Weights of a small GPT-style language model, trained from scratch on English Wikipedia.
Training: a variant of SOAP for these matrices, 388M tokens, 3015 steps.
Each number is 128 + 32 x the weight over its row's rms, rounded and kept within 0 to 255. Layers, rows and columns count from 0. Numbers have three digits each. The size before them is the row's rms in percent of the matrix's.

# layer 19 attention query, 384x384, rms 0.0938, rows 0-53,64-117,128-180, columns 64-127
087:167127119082113135204126119152115130166145135191085146091108153113110103152129142116128124119127116099146150142118066115187106112127146087127072146116106139096110115160128101158096145092154125
086:202107146087213125157122161128078182131133104097128173119119115068068113094121130146165107096148182107151069121130125183149146107155096163129083124130150153099073118205179128160155086175165115
090:107097131140084119120119094129121108065096143131151164132123138174154100160128119138143217105101098118152133177060107162114126108156097103108164136191121126066145076068117219154122167144109109
089:132077060124128074127114121173110107144137081129130094137134122181135140113080123126123159148116101153128127150101083127108096150171109179103154128086165154101166044159156100123086094166164130
086:105155130099123115125087131104098134144119095102097157084103128120166098044094137153171115119131129130139157174093107151102145137165090126089137150063171200045054090174176097092103109100124239
084:155173131110131137134078136100093124152104104090162080102169069105139129130173139100100122125120125113116108130106093123155111182177133090165077120146140135134133201135123147126108090135114154
087:169108154105180188080136142092062100140124136192128142148136154146105136156141117178128085101058138109178109100129119154193132175098161105115115170214110163120149148161179071158158058191154074
094:165161148076123160134122124030092110097152144153157118162097101154216170140125172131101147118117147119121142103207079113110109178102114085179112090117089112177121121143132069128167097092107069
090:135167130170135118059132146188150184121089106114154161102092088132138074119107145129127115171081126139118116101102093083154129185098094155120095134134121108177147099077097120150106128108160134
085:137095097130145097073145115078107152051113109177137067170181147154091130172206111103129170129113110126119069089165117093086181152146133148175154180118121093130181092128136077176116084151175140
087:180095161089130106124106139155092100165140153152132180145087131166077158145128186119108124114138113098148176066183142177077111186141127068142156120110144121119122208124154101180093121112127137
083:126139084149113146085112121081079040118109155144062081132135135166116144165145210167084163111102134140171119073165104152134096139143140215140077090145110102126123148182109074118157100092171121
096:167100155102127092049118118077075139118086113109091101107125167127116160112145106064126160099055126162102111083126116142091169131083123144056116135179133128110190162178089108121149108126085063
084:058143135128144163146117133132079119133102143123174133163112164100148153151094163141157164107172163085054151168120152100106139164107079112121117103172165135080200109173092117122092141084140131
086:093130177120152095120117096167061118161146149116096122109205095106099088087150078098154151074088168128147174172089098188095128121150143131109167153086174138135133090197137074050132115128136144
087:093111174159112118115130124043148161125078119110128098150116111151094102180104142135094117080131078181122172147158093071125112095112121064155151104085120105148112176119138137089135189155186139
092:142086110110128145116175131146089111130093115147100066160110177126121128145157128153146109151136073139116150119108117133123122161156104108145140090179196120160134166121146094113114164133155120
089:149172086137178134176152139136128131134139096121186193126164125041105123102123055149108066163143109094114156136087157096146079080158140053138149135113090107126120085121130192168127097158088109
084:092109132121143127147116126186088153138145152145089132156159131203153119091156172136154107120141089107185159105129080186123101113125180179087211144084120085120136103115189115149062177174099123
097:109133084185135132099191121139191130168147160129243136130143134121131140118092188098170124173119141142136069080082116108144145164130130154125142155074137154073080186052149151142142114132173101
090:082156128135135082133148149135149117120082109121159173144072135138087121173208127096141138116109159179101103138179156150160111159160181120158101087130133077121097144078125151115163117178146215
078:174175137103117130170068124144107112121117074132123154135122153163122153119122153122140112133103099122117095168073068136127168090146118153117134162131132146105105127129097143151145139194135148
090:111084079172120114093180102114177084123096124155126114115170096137159180172095181070163202138138107134144139085100182130119088133166106143106107151131151121112173118121132109082141192166082100
090:147085140123149129097129133105132131021119130096147118149077130147121109150106076113076134108089120082114102061159164114063105220089113087137102107115103156153101145141096108166149141145117177
087:050193091127138123148096151136127095120118127187136101122195123167123140162175135169113108145127155118123176141082073142112065105126119146165107147137059125094159145135120131120111120137127125
083:141157159145145110057085131127180110125114138133152128103096129086142134157180144115108148117109141071099123145170074078138103126125054111122157185092110175116158166166150138114120074108144114
083:173120086161134180095165127106143111184137101072082110173109142113176095118128158116092146094145144105110119121118168145111146132130142182125127100096138124151090127120136138113093116108137067
088:119113129142192125077188147063094129111118177183165120110148098130165134172096120194146117121137107152125100091144165132164151123080149139109075142122040167135151162088154185158159143127140093
086:127103192072148113116065098102142124108138176170129091106150155135145093127171121168160187122107109124114067133132080109092111145110141100140160106101122158124118130174117097114132105085098095
081:190111152116123179128164177220151192139107113197119113075124112139106130145109129109156116153118116108143124176155099082095115166088096129173136144128128130142128125157154086078073154191145189
092:094153139169176141128190144124215123160155032100136097144166088128084104124054115121172112141062155130089149130121106087122145186167171152133096042156116151122094187140118166140143085149112117
084:115116145131185113110118163102129109152118081098167183158117149117095180173085116139130115109109147082121123112114176129158091094133106136096166163192131151176101102075099184150169106133101136
085:095064065144119195070146121150089140134210147121147089076097100122110136157148116101170147108091117143138205118173071089108188122117143106073149117151137079125138135113130150124162123138111103
084:183143120147104108099102153112105104150106079160090116118174150112105151136142159077154103118139126148182098132120143071101070110154071140114083186157117158128152149164125148158088108152169131
092:175181053097129100125148162196170142054118094085097144125157181186119040217092128132134143077098098097166179050155174100107132131127151164130135168127148084110142135121122140125094132209126174
077:123095138159142124099139166108132170129146170133152067152129158089174123100166127115144093122125180118074151080129129067114079147085123179081164099116103162152130146066110179163148123103106194
092:134088116074128125084118121082149099123107105126128176119113108128123117157144102192120159126110108160151130144137113160177160114040094142153084141129129083171133163104148120085090114115148115
087:124211155152071140146072149182091101128109099175144115103096115094122132113120145144124175154098224164122086147152124152123124088119112180105070176113149131097146096178118115121072143145191084
086:057220162094119193048148060103102129108093117161141075132125107129148091106129113117085064131069115134102111071151129126111104088160136140111072122114135130138154140209127075147131160117122167
081:124172128138149157115114075092121117130109179179087053113169159138048124098121141120135134128106130110175122151179069167100140120127133139153133125144155153159134092144079114143138131096171113
088:135161172096130119127085105119163101149122160110126112148111148181137055162216169124136129128087084107116126144158122152129103159088081075135165108059128113117157078173097124106149207109134075
085:128124105107090138104174146177162139137062083074087107134152131113166157102136144151139147115130097130146111130152185114161126117119138165142154126207106177163141081098068141079132170145193162
090:190133074087163115130157134112112136164177120146096113124162143123075117135139127109137167071106121117144149149107107146120084130107126134136135180115118100095087080142079142135067139092107133
087:158151120093173120163086128081104182107115114171089130114160190095127164114127145134151118075141170135099141134098102172101120161182127165153123133052152116143195155140113112142122117157115116
109:092170103137121126122087126145194085101138115157156117135095090118144099111069085104094090118116136115084108104067118114161140101129128124113126134088091123157089129114138122085168149163116180
088:121118144076111096099088170156122159147105123122140092090120123149098110106181169112132183118108131106225148150129103217177128173130124112100185091123139145127109133130087136165104146095119128
091:139192117118164150154110164141112119131127105160107119127145123112102099093115142116148142107105113136148111174128121109128112035149102092149107125131137146136077143187120135066087100161121165
088:181161114075175117156135134121100109122112106135091117131103099127154137149219126155144189105124080062156078162137096127079114117170160168159166122148187122152169201093140108110127069090139139
086:140150156157157131159167091131109099093169113108170129112162149088122176137124097120087129143142119187120134140138156180113143131113133172146121107149119095132153160120136121138160198111076122
083:142147105185155150178173116096136128119084118163100167113201174186123130130135206076129101078084130148157045186191124148117139154132143137115133141092115181123119109126174112139116111140144093
091:159133081101162163108176132109115136125108138145129162100130125142185139114139103129178102110164113164127098156124119084137192131143092142143116147100174130117096109136153151164190095191150059
094:137155154176166163129191145115166176102086127101156060179084100143135125139096121128124071135143168114132108119068126138125141144124105117104087148088096085119104108128172150090090126152171118
096:108099128140128129095148123100152160136122182155190156124130110145112093150071090108165095169157153104100109095089185110139148141118081150124171190175094121121107090132135146140139118105081150
088:193113141154150158085123098129100110160131134141168099110127123100138084141121087137146123117106129189091139162116193100112144145118108104144076168120220177050076079085137168119124072120131111
111:105129136140126076091166123155177117197095126131178085167172149150158118161173103142140171160159122177105128099133167092106123046106114079156103095126166139083162047165073096103129100092130083
110:162083155116148107105123080126140120091144136133110171150151112141155121173084111121137093172168127102158185112124135173084121151165181080159136072115151137090161129186124119171102104113136120
103:134132146149116125141092113154114075151140197116155062195108088125118129136127085192145137119121119136074095147126086183112179142145077094144079182164129136138148179112191135099149129239117111
103:129160178148104104151148177120125120130140166129133163103130160111056099223078118115134130153110169141060163169127191087176119090132143132059121123124210120112115087142150157102189120177104128
109:130168120096114131173115117106139163134161079150145132167145095115139161118125110122161138172138174077154153074141110113091137171115132099067112113161124129144092129174138084089088095121139126
122:135102205146173092116122089147123161076083180129058132191130124120117152132129135136198156133125119155177119141116123141096127162250068125146123120067177139113109155195144155141146121109119103
114:170110099124139127137118082157093061108108140093131156143155119102112097101183074159142124110140102098122128117101133128128128178161115160135141104145191160144126139118142127194160157152111123
106:150155121135136095105087211111096110086147189214117162091111159144208145113075119127104156116165107163123157140081131101146084126134108165120131120084068154107142112078117148115110104193139083
112:117127179178138117095069092115126174156110180143067111124107176105138049058150123058116130081078149212153109167180106117094141057121094132075113100059158148090143129070165083124151121111126129
109:122163199131137099172136098132105109029106147156150148114154126161149126202151090117125115149129183131116131121149122170093160152151132151156151129157186093134178098114159135155131110127046173
105:121168135125106145132179102136136165187106141123117173106080150134105184127156125078054140116172140112123169155136162168153139097108141117073126147173111153089108127115064141160139132132093156
111:145108147112140138065114132136166091096138184083146196134164109131153091119190160121124137146136169153113109065182160246172157134121160071124125157131130084139169126130113156130133134128128146
103:076126116147177130140124145177151117125103158142162154115091192099170104117097117156170101133074149171156114160100128078179174097097062185114160145111106129154102115091149182127122111106109139
114:095139131099194115162121129113115148152121162062124013157138135136143135103122120086149110106147119206144169122160149114052071109148051083184142143154149170134122104169160073107136138151136110
109:108145126151121125126092105151118107118105179132108145110151156216094074135101183117178212150124128153184116187145083121204166116067142177094115061117151084189101112111130139105129144131189133
110:134100122109183176135124171134112124069148151114225124124107166114112188126171129118130085104150141085117084106192145100154153098141113121161077165142134216092088122164200145177176114157146093
109:104152167116125135172118140088132143113100127201127107144113090126088125118128114128111118111115121143195052070108086091145149085126130084159146097178142072184159110086156113169165138068164081
109:131131135161133128133175107124137102134075115149142131120168107093139157108157167133160202166123070145185173188098122071171119138105151154173152161075127100143137138137113179131168109155131110
103:083124134132132096127094133193114132137189085148156179157154120138133101081162075102128131154142122187188152079167149081158111128122137139130153160101087097184140119148153062148120077163192126
099:140135169152063059111166110167114141103097106153156104128153183158172124117136164132132164170149096102155136144135114115100131091158140130109138119151146126146110116190106101084085156119201137
110:147136154117138198153127125178080110120126129189113102158087151172113111112182114160117174155127084097166103169181140169162159199170143138127135062103118114067110184099109157183106170103112154
107:117088108174114109153123120142163067132166140128152147099120144144139114118098098091144104070153117142141147135150171119151095102165066135133145127155127151101105155141113179141124100157148118
109:115143127018147175141126073127126146107139063120118097117089150180125141107105131129132144175151121078156090078144128137127129071092184138130160181138110117133139135104183113103098149149188103
108:174120121110179109152168155135144107143144125156119182065098113174167097124120137162071168070130112150130118164142115182151093151124143145124119133103064127104129144114076107122099135131129107
115:074129162132143137106143118105081084150138131141077104154114098128129144120146087033190111151091190159142132127138187133067142117156129112159115102123072123129128108172127122132095110109096082
106:118214094159177169140123115132112110123139107173132100112187113097103172181104107115118122119132184099139158085107230139124159151120098090136151129119127146107159102143188129143138159142111121
109:090162064147079121138136128161135109167149144125194097093154189143124104103120149121122149142148121090197131126140079148078118044091129150208081145111162105095121111136111156099161130161124148
098:185172140117102114172147107122197106123113088119113091075084083115181141095090193142147156077130161112094105162145170119193144172198089146206096112093122131134120185139098085132084113117089099
105:136143132094115107116045130136132096086131178104097067054165093174133105084091127128088079151174147114163147091140034133113169099096104128123160135109080177153155117142089141145079090173170216
110:162162142100167118162179100149114116092119102101118130109098112135154137115148073097212153156120118113158122176147101135139144152224144122159166077142101083118129113169059124112097175139184110
113:136166108145057129100142175163077158147099070149128110099167117162135127066130063050124117084161089153042139134097126174115110155095150163139103181154094148146168104138171104152102128128128101
096:189084059133147045126100129144038137100118166173164162080160175134117088136096119142134114109139095110140125080132147123139128165147199164162087065126113098076129131110045150100102148111174073
106:147175091074181115196117099105091117123124126116135152153110193149082161186120121148153096135106065125145102142139156121147131092178115111218121101134119100087148119143090141124139135173171132
120:103183099180114137085131099072144107202117158149134127127185096117081153087148121055152139133120171120182081147164151069116149126173154142110150126104183139084146088118105058130115123091145098
105:133119117099092217105145099171112100143122136094121091137148131097098057184159137139135104168138170111154161119167059153112149103142116129164104132073080106136123039140096114144115164134087149
110:117111146113120117098091183115122100127135156133140149199097134148122121139128112176089132121142072090148130119110160112105123066082107152101098104159109161157119092101143117144158116140083134
103:105110156154166160135133137077138184153103084164146098129150139090111100131150117141162073133154153138170084106101146197161147133071133119160138142154137136183105155072192117144072152170193067
103:138144166113070159125093166146125119134144130140072161136167148125021132098123128158135151127143172147132163150109176136157156105147135086167132128149071123118150153159168137180132140125087146
101:108178121088124126136116110122142160161158164148191139119162120128131085122146204146055112093141140156139160090140155237124120077130206129155110156112134145091169097185119081096102125193129107
108:171133088117137097098161098146133149169136177149108110111110073148122136142122145144115141161170117133148127159083112136095132101110201156063122185154096103136120138112169170068131128172089118
112:136180131183108111150176175089128086139098104116104133088100117116108115165134137129147138144158063123102174159161119163162125125104165199103125190091117138088183094080133164126132172187110098
113:158149092135103122136123146165178153077199154105189112145176133139075069177168125128126161114146134109134139163169125155125095142178133147152127149146102102124183093124135107111072183173121107
100:140135106078096104144152094153169197120113186149115063103144067148074084091120143102165198122100154099128058093096090113158103115162166236195151066118121136105104152165105145062093085079127090
105:182147127185096153130163129125098146158101099123168152114137155116113150141089152109119122143147156178118165084127137107152084149144102178045139120095141178072087118137073135100113099187172127
104:076111168111143120085060120113136132114123162151156131113104124143126116087155140078136180161145090128123112109074152118151147117122091095152123138114120167136129094174142118132159150137084095
108:071138091124059130091135125122163112134106136101132161180064162150191120115152153120143173174125141070102154110152117047159076137142091154107168199122142157129150143114130079132065123158154176
105:154126105138124127113134148178152103122115140073152084069122103130180120151123168077123129122114144169143122088140118124118114121154074085080144159062110154081086107137120129155070127163133170
101:135141133086120117131119096123198132152139145148159132169197132087124111156129116189116131160179091177103084110124157114107170120084129122171101135122096094179203119114191103130185052066116154
104:143139141100168155127142122126084162117114121154163057157113126102112091110155089165078154073114126082104120083141048150102106154109154144077129167146122074171160112124142094167142111096153081
108:165136107139129156111097106173169144093143129158109158105131166120123141102110126119088088107122126135127147114135115053127135127209131070097148123140156136134126150187138116064041155041121141
109:095067135118148111178130149096106195082193152140192145170181153075162121158131149147138065092158114090170126147170192088068132161204130160139149120071158138063063141129142126119111131155166113
101:100114090199081167114098127100121165130130163121149180098129123151133097085134118139145136106108142123100176147154151140151075171140121068109091184113082096093163142100134150133137129146105158
103:107111114142144144127086153111165140133080166164093136110139117096097086196105192123124136174086138148166170108119139132129161167152139084098147164126119160138164134131170186097120136067128097
109:111085080148106167116053200134149106115120174173143112136152102121169086160113116096225119153112151144136106081105120141135095107147143130141146234029172124087101060078164195157087107108166146
118:107092101161206091077172143084140143105084084162168075046111098143136106162106159141165126158114152153116094154141093042122111100085147127137119095087162084099133103128115109202173108082187108
114:077128151102133160157120122170097139156101186147110142146155105092137144163136122124148087093144117139093104153125156168133063178202180102126130118106120091137196094114107085119137145201135188
122:125129138123179110116095076118138101079104097156093111093146149108189124198155092182149163071155135096182111098122124134079120117098130110123096128139121145156197117129157124109121142126157152
119:143136085112105082150089167122151118123121164185151175088173077109105124113084182090112155102204096130126167092174078131136110109147068102094072121092136130150169088098091136110143092144078181
119:129125061026172074222149108133091140120117087072092149181161098108122097121118131192131091140104139128132117137105174138061173153119137117157061147140141147115093097125142103135154122105141138
120:180155131127120160130133143180100142161128124152130075180163112155077119127084145127184077186103084114129178201069128130086185098207117127178153141146180137154128108171134123153193187107161147
114:149160088127137090148120109130145135215087125069148147119141131099090115126122073163156164126169132140100111090112098101052135119183130148117139093195176132172153096105179154149152124107087176
115:090135092129200098104152164069111121134183093149119159176166163166142123166085090087087121119111109104137150178155127171109089114097074095110189114149164104109147145113131133120079132130140110
113:082120100128171179139108210126110119134185173154162133174118136151099078125133149090119103073109110150111139176186141100131133057106147057103127086080151123178136128115141128106172152076106149
113:110152165065165131141142130119124158079081148153144153120161126077096091117129149074105131099085168093186156137143067133173163119202099103142140173239131117124147147150123069108149121155107097
112:149130172141126087082119129163165169108152101100131112154195156098139121096157128123087103112069072105133141139113064162150161161140165149139132101143125161165091105177069144196118106097091111
122:169104074100134122112101136178092143117145156142119127117166095146186096114085179139159165139152168070128088089170099175147159177134138098127145104104136142140101084099124205118122109092117088
114:148122092079112155207129097157093094115107092182154178114143120100122098111111134160108116101095094111166133066177125111173151113134100117094113125096127123133109136140138123129127132124118174
114:165112131142237157213077102148102157149118165103173167232113118099119093156204180072151159102096096088080111105173143158134156156162068170172178147145141117072087139150164105076135122171165133
118:140144175135116123152077141151085072153148153140120136131113112207137153140170141198153178082119107161126070116131140136119092147106066104114127110087117162108120111113144152112136188131087079
113:113106200128153116141146182176154109113114111199150151179168144105115124127116063093143132144129158163106131201198133084122139104108111104099129088114135134074128141183142164138184144181105139
115:169154100188162067146134085141093110117130179175128077108165092107104145107121118147116106123135087104108144129080139135134073166057173128157103093107174118114138144113136119142167150178092151
125:056168089140169162070079172121180127162141106183143103093110126090085120169118164141139135174133118169112165216158126134123134150117098108160130081094087116152120107140170113174166144138139146
115:127124106175124122086085164165090101122209153118100160112137105150110067128121144152163191131112145162158147148190177122144086125079121138077186052089125122176096219116153141146148096159152162
111:140087148107139176079184146116092107052147114127137082188173125037166176153174078043142117157177089062156121126153135076155100148151188132162109061125120165075106169151157132126076146169149128
119:113104161183135157130126112139098158147127094160116155142137140117159155077156180108120114131068050126183133103125148113089119154147135158107083132083183118127192188107102138105106188141066121
106:144143131207092105101171140102101185100143096122109121083171111171136153139107143134101096142128127046122113047081131135128177082113112100152137121093155188148067166173165055123062190095151111
114:101109184060125141130104100150101108132123094111139125172077088125163099135108109083075135134163146112138134121135109144106151095113107108121138163076150157112162136175140115169041164103157196
114:088113095149105089151150122116067138127097124091165166100096120051106145181116080174112136157160096115144213187081142134098106129111093122166153145112135112130125175100117157120102182115113121
121:126200150103110060119126114095099107143115107150090134114191099154084128165193126057108111107107085142183134121170138125137141112121136111180116090078060078118191116159164088144078172126114163
121:123121127160139108110123131105107122155165107190068092173139110088102165080135174155123142088157181109103133146141112119098154135156157127141113134042107107151134060094148091121105186179175144
114:159109122141157154086126107130110123164181139098143116129151109158124114127153151097069155181128043148107096134074156123127159118118101072075187090118163101110133108153084129171075141115088145
117:161107149164137109192147138131142107167153099033107123136108112123104136137099104073132153154166077135132138133097148154083145127094137090056134201098171079187151147107149072150087128066170162
110:153149196172099110129176162093126101138130110135116132115165145210109088136182130087148134123109140127110155091129142120118115132136136048152112107123112166128093113112112121147159111129131132
119:158066110171106154140113155183127160100163186178187084144102088034154164104094111107141127148115128173140097147120119076143150096169097157155126106111106123126162133181104122090064123136065137
115:115131167163137144166175194124077119179127148067143117087176156166123117119118049180059096105103105129150128127121137127091145140070076121108155114180092118176150128126085109164117147111138097
122:151089125126137075128102097145085117132134137106116134107081132168120103106123170142111140175177178120184108143160170118178155131150122125129138112203104087138095151089090161150164155101122106
117:116184097161157131151136129087174144111100133100171159135032155164103164185138140141114125105102126096112149196150159129147141140184196086187117130101114160113097177106107134132152100124155147
116:127159125171191131117098087151123147133101134127185102102191096167137123141163150142128142091105186126161123168109152136132131108056149182138143150157118154108127153107178128124184055156070150
118:129129146096154163083093079151104123134090091161192117119158061168099113180195056130141125123150193147097143093148115109119111094125112079143131094148120181097118115108168197171102148116151133
117:103150105105109116184147139138138156167133075088149160158094106094145125166161145121121083157133138109113088056137180081112135061117172149140112081133101116114115109116173152123126125173079172
126:172118128114192124102167122099183088157115189143151106131116141094137107169107129149077168080123186122145094093107143100132149105091144171139142091163137142171124157159184086126079150158106063
116:166133127104106146169118149143149102106177113189151139153165104090093119055185145194133097156098091135167107146100190144187088123143187127122095134103101160109155118170149114152164185153128124
109:124142144174136123111194056122135176147115142133155159160115116127078148092154134124136115139172131160118103124177106127114128125171068148106163138110163132126120116128111110143185131092171125
118:135136173147132136121134155115135162101117146064110124156111136098079191074171111140088168139144129153097177150180126150113143060174073134123166165122123125180103118102106131158068207135110098
118:113143128159181138151140139132124072114115133053124152137135148129164126119136109136164139129118095153151104146130117087127140119099073126096131133111073113135155062151108122135165115161118106
114:149067178117133120132052124081127159127125072189164149094134102054125195136136110122141125137097142145127157124158188093093117104064130128109173104058189118049163128088150149128153138144134106
109:136135037185111161149163109107117144120136169193128110138108211125054066101097100109132193106155111074125129157126146172119136148152108128142070100120139142066151111161131136169105078120156079
122:185070120096150137218149130130105109135132135123150131104136050101150202181106176160146157120159110141169126119075170146146148203115077180132084187158121090087130124087128188085073111097168070
110:143129123097141099105096158137139107108072143119198148121103199094141145097120102104146122112151122149081157143096174192093142110082082125070096166198134096148178139151089147152133206118139095
111:074145091178096116069146154186180141147091155103185158139103131177123139133161154126133133132119155148184167089130108172193134121091078117090112083117097151113151092157146124086131070169132109
103:097160143101087137127207114104099169113133079155075090160110100141171162197142147062145114162123159133127121096105154139110063089120127163121117128121157102118107084112062123138127176185063182
115:146171128135086112149124160138152128127101133185117161118194143166077141115169161168219097161146097091140135142144161135125103131117100133182129116146136107114129172069167124140175094113091125
114:182136148165131096170129143116140162120131141122162076090162063185118099125146128094075105097158120146110112172058125153097074108101137151117085139123015119149107127130132087134145183095133052
114:140125091132205116096092076150118138108071164118094153124175134114113138150114181082118127130131126134098158158100099149161160149150141073113182061115144079121162110153139129100173138106062159
121:102106113147096155070141154091121118120139137154177199110139130099141108106131131178081083146163153144166137185173154117091120165158083240052142142192161165126103120171147156170138173160132090
115:146137150182097164094148142149092168135108186157140149118195093169144107077146142184162135091094134113079171106133140160122182057063100168147103146134144107114100098083090148150114125102137146
119:111101132118109149079092155148100128154125113134145105102151114130123102156107093152121146156090149143132166124142093090157145179175098101109208085150116181094063204139183145142127177081097149
# layer 19 attention key, 128x384, rms 0.0941, rows 0-52, columns 64-127
107:158119123123138108137131183087116108181089099144155177150082140128153172169093174183118095218123064149117141140131163109153090097126114104150141099083143144140144144125069091104164129064081126
110:072102135085064151108123078068087134133116146079134180126136107113167159131180111110191060185144115176190116057091149178149121105179116115059148159169092110094137119159125106216172097192121143
114:115080112086142121146139131051113071140134127117163133085139145169134133144156162094146118096166077104097077143118103172171110093134100136073152165194151160130140213115103136140169098202151116
114:170110161118098003148164129108088139103124096113109134084142120126170120159117082122159150079168137108111163092102063102133096056092153113073139136163130123092162173127140074120105121110118135
107:129101098129163078163100137151133100160110129069071118144183126133087140131139078152131164171117125135116092153102082126131144159161100115094112112115127180130115127108098121133119147161132129
117:090140186129079152155134160182153134110118069123170110088164098165078133155113156134150034139129082093121092112113112145055151158107090131149144134164151156118145134175088164164104202175139243
113:157129139121169119174163127165125106127123078122137134169118082118091118161176127177134163074160063159083127122161146138138144126132165151156110102173103175137129143155121095144152075161159169
111:194136095089142141122060130136082080111149099116062186106185115110090131168136149100077131183145155118167092129125097095141155149115113178168148140143050092128066188135096149106108092178132121
107:177116148177166152155130150104103138082136127105143156163085094153157091108116156150094126131109115139114180125177059044181139143171051087114150106069106079152100142120079093164143144190184137
110:087128113144122115088087160115128150067150112131106135118198250139136088127132147099099198188048140131200143094125133162140149140150085138200085139132050153164136120118123101172142132127122137
105:135131144144129120103101136176121116163139080149135149139170084142139147114138179097134097150113138117141154123148177149204172086139151124134089124074114170144048122114104069163116138138108097
114:147146147184085101047135089103168113108113154169106198126176096137108168112114104104168135195127165171132140097150115139150148119171106131100137168155167161137133179102118127117119054149133063
103:082146130116125095130147080154150109115129068091174155060168184102235127103122090088166172151091125158136098138080156063169127096136147151095075050111084122177123123135124121134143155118165118
109:079122136076106192184059149153128082116167176108111102139123108105089115142156116121171131126152142106181164127089085075104091188129098144162113116115143132132155137173119087114173130181152146
113:119153126125176134156113093186146083166081112237140108146105149137114161150155120144118130125132158147142177115156100078146098107098181104142088167160117174101117181136128148125174159148122201
111:110095163123115088120128175141124142191116165135164159140094143108115162162112174102161142176127097162184129155166119128163124164106141132172037159133127165105151145163080105119132144176139101
111:131122167101129088116147092121098179137122138156074117086116132107069126076128062127171099094144151142166111090108181155130144136134166147096151109122143110159214152126086144183161110163156093
115:149147185093120142148159188093105088130117093145120178130137141093099084148079099134127169073174138092103123101129065154146120096094139174140137111145117137117136110140148158150188121104093095
107:142143133135093099146076140120106098121112138227147112200111107138173115032136155106176219098116141196084112120117132143092116150126080105140135133134172085136105109161111145142105103160177176
110:147125181158139084142148183052105094184151157118181042131188102167151067129117155140105093165119050101136098068119172129113133149124096099103135135106125156114141128163117109112086158179141122
111:131174152196166048136105083103144122145100135160131134133044083140130132156144170162095090127130131104082105093114092147122133181109088170205123133054182125082090125144145168100111159199086131
107:102095155095155103185164099108161122166079115156095122091153144110152143140107133112157128113149168162095166133154101122173175105085104157078182187095116203138088155082164147136177132145108151
108:129148080120156124098104122169117125152140182122180092116146154128141137116058078085105139126128130095173123096094143162115172125084102172135130131089136160105145135134144101116141100114118113
112:172103145127120114117164091135102155092140136118110170096076115169084146158128080100083096135094118101110177130098137117165171125096171118167134106100079187142190111151141093133115097107159107
117:124094157093182091159142115099163129192177162185106119110197111193153107126184144137114116140117169107121138149121091135094132132071139141152200138034117135131144107140158133112148156082079143
111:125148119132183116100121158145135164170062133134098111111099123125156116121115114161114118104162139139156124100098091159098135133107118087146142195119134112156119093174123141090142131164118114
111:157118098135166114174108128130131121124136095110142167131100110122085180091120143160108135156145139145156099168155127127043153153188135123123076066118149113134086114131170150127104126122124128
110:126202167137097129160164095073170091103101023098132103129217199066173106126132142120149065091153143034150134116127086152100138131150125177137084160095154144117122161158152113119120128099095162
112:109133165087147157173091125148103134113136134113126110097146178194161050170102087134094100147123117038081107086116171112144131145135160079136165111089123153131091122131173145172133099138133110
110:169120147138131117116139118113177158165161153154145122105060128101176104159143124085124143109116135108161110188154132117092118189169159096131150155144116094112151093112091129102127182156110129
110:138181113166115127115135136136147109178156095113066109186172139105094081099129137162091127080130101100076114124086092140146189124167127085136154125144134115128131182099189145174175085107094117
113:111075106176140028138090170112154104085099147088076191109112116160054101090122125159112141093122175107091165111097179139081113133109101133161108087159117091078120111117161165120164129131153122
111:156146153084177151165166129142099147083160105131162123192092155109093150128115150137144115112093142148140131102128171138113182148137112099188119181105150170148139184146122124138165077201142207
111:046146107157110134152126155132105173201155096167132185110160092123120100139126120121120148147107142136138125147105105085180075137116120124077162121125120133161104158174094119171154128163050101
109:085100144126117138156155111109089188087073112162142100138138096141106153118134100110124111113111119154146110174144139170064161105165091224126082136064072121127050159107159161159118203122143149
113:158136149104174103049078118182114108130140232061076148175148176146158141106130136132110095126068123141149123102166168095125172141132137106109161055113132145137112133195150122115135114108126121
114:110085179096158134089153172043150097165159097108139125151097128131119099124114094132138159128143147102132098099187136070180125117082135090125131144148136138159171179118152130145170140081153102
110:186129127086146125147096156115088056216096164077119122059101159155149167078067120146102144170133130070172132119079171170136093098087104088111145110086159115159173172142166101114120111194116116
106:124089140090095122150139099116116163070152097121147115124115146145158137144174096081079108097114126212050122147107063145117142142125138141107134097113123127105111114104107074104193120128157105
112:104159121056164164077124130165064133174137118043097081056113123125131154099126134095135170096200099111163173108145106147127131125171075176165169151109107127162131116096128118112125151092126136
106:123164170133165135160132139136135141129173108112095114102094167126213142164135118139101102118179134082185139111228185122105163136155129131110134127141143145101105088091109185102190172122076113
109:146157139122133137110105118196131244116124182112136121119128118082143104085116137171184166107136135134104134111162164081121072118119139136105115075080147139118101116138130137103107111085124114
105:237181124170146131116168191087107173068111121142100107125085114123140131116141135148110167099125099115146133176076113123168142107115109185106097133115127118104162084172052161162106078095152099
109:163171179105092148084125107105108143096177080106182171137134127111116188116111149120172123149119131084202096079086094111052107121141109163066095115143116175111137130151077092146127115138159125
113:110164111155152134120136098111100158106135136128099134185128122121109046133187084140122116076094097147169068144164097148136200119108137091104130112154101047125148118145115111089133137210115133
103:095150153061133059111121106191108128104096140100174129180149156103102118081063125115165125066121166155110136153146078184169129135121118117080180128136144098073107154150126137129098112093144104
107:170097182121189075171205134111114122168154122113088128108091125120105139077177160103172138161091171116155073088151122117136099081127126108060153148062117154098098093152084094115091169106058144
111:127126114126117141166148134131151128181179130123107084128167089138127081069156108083144180129125106180126103115137156117188112108136115134102149144153090114073104140112146159146122143120123085
108:157152070105089150102160169102121141136069159155145087202089161107112144178136101072124157100117095152104123091167135136060083152150152133108137105149135141155119161118148129143086127058108100
106:134097087137085098105144192153131115081094066096126122090120139170113109118114131079170079116129165136107169141081147179075128100090095095119131080134137038125127097205148131125145203122137145
108:176093127122127166164135165156079180140124054113142162130105167135139115158152108067118143120158126096103095069145090049098170136172106162154123189136168095110132149192108165127112157157160085
110:105117158165162172123101161139122123100176135136144066176103061080146078138129118187098103117111174128126132119156153194061174191146078125105076137158110196151138118102109101153086102183102197
108:108149165126110093108178177127139133152136164154102112135103063146102099148130128089134115162126126221098123099127113094125161150150105117073064103094128134128095146131145110154079148098102172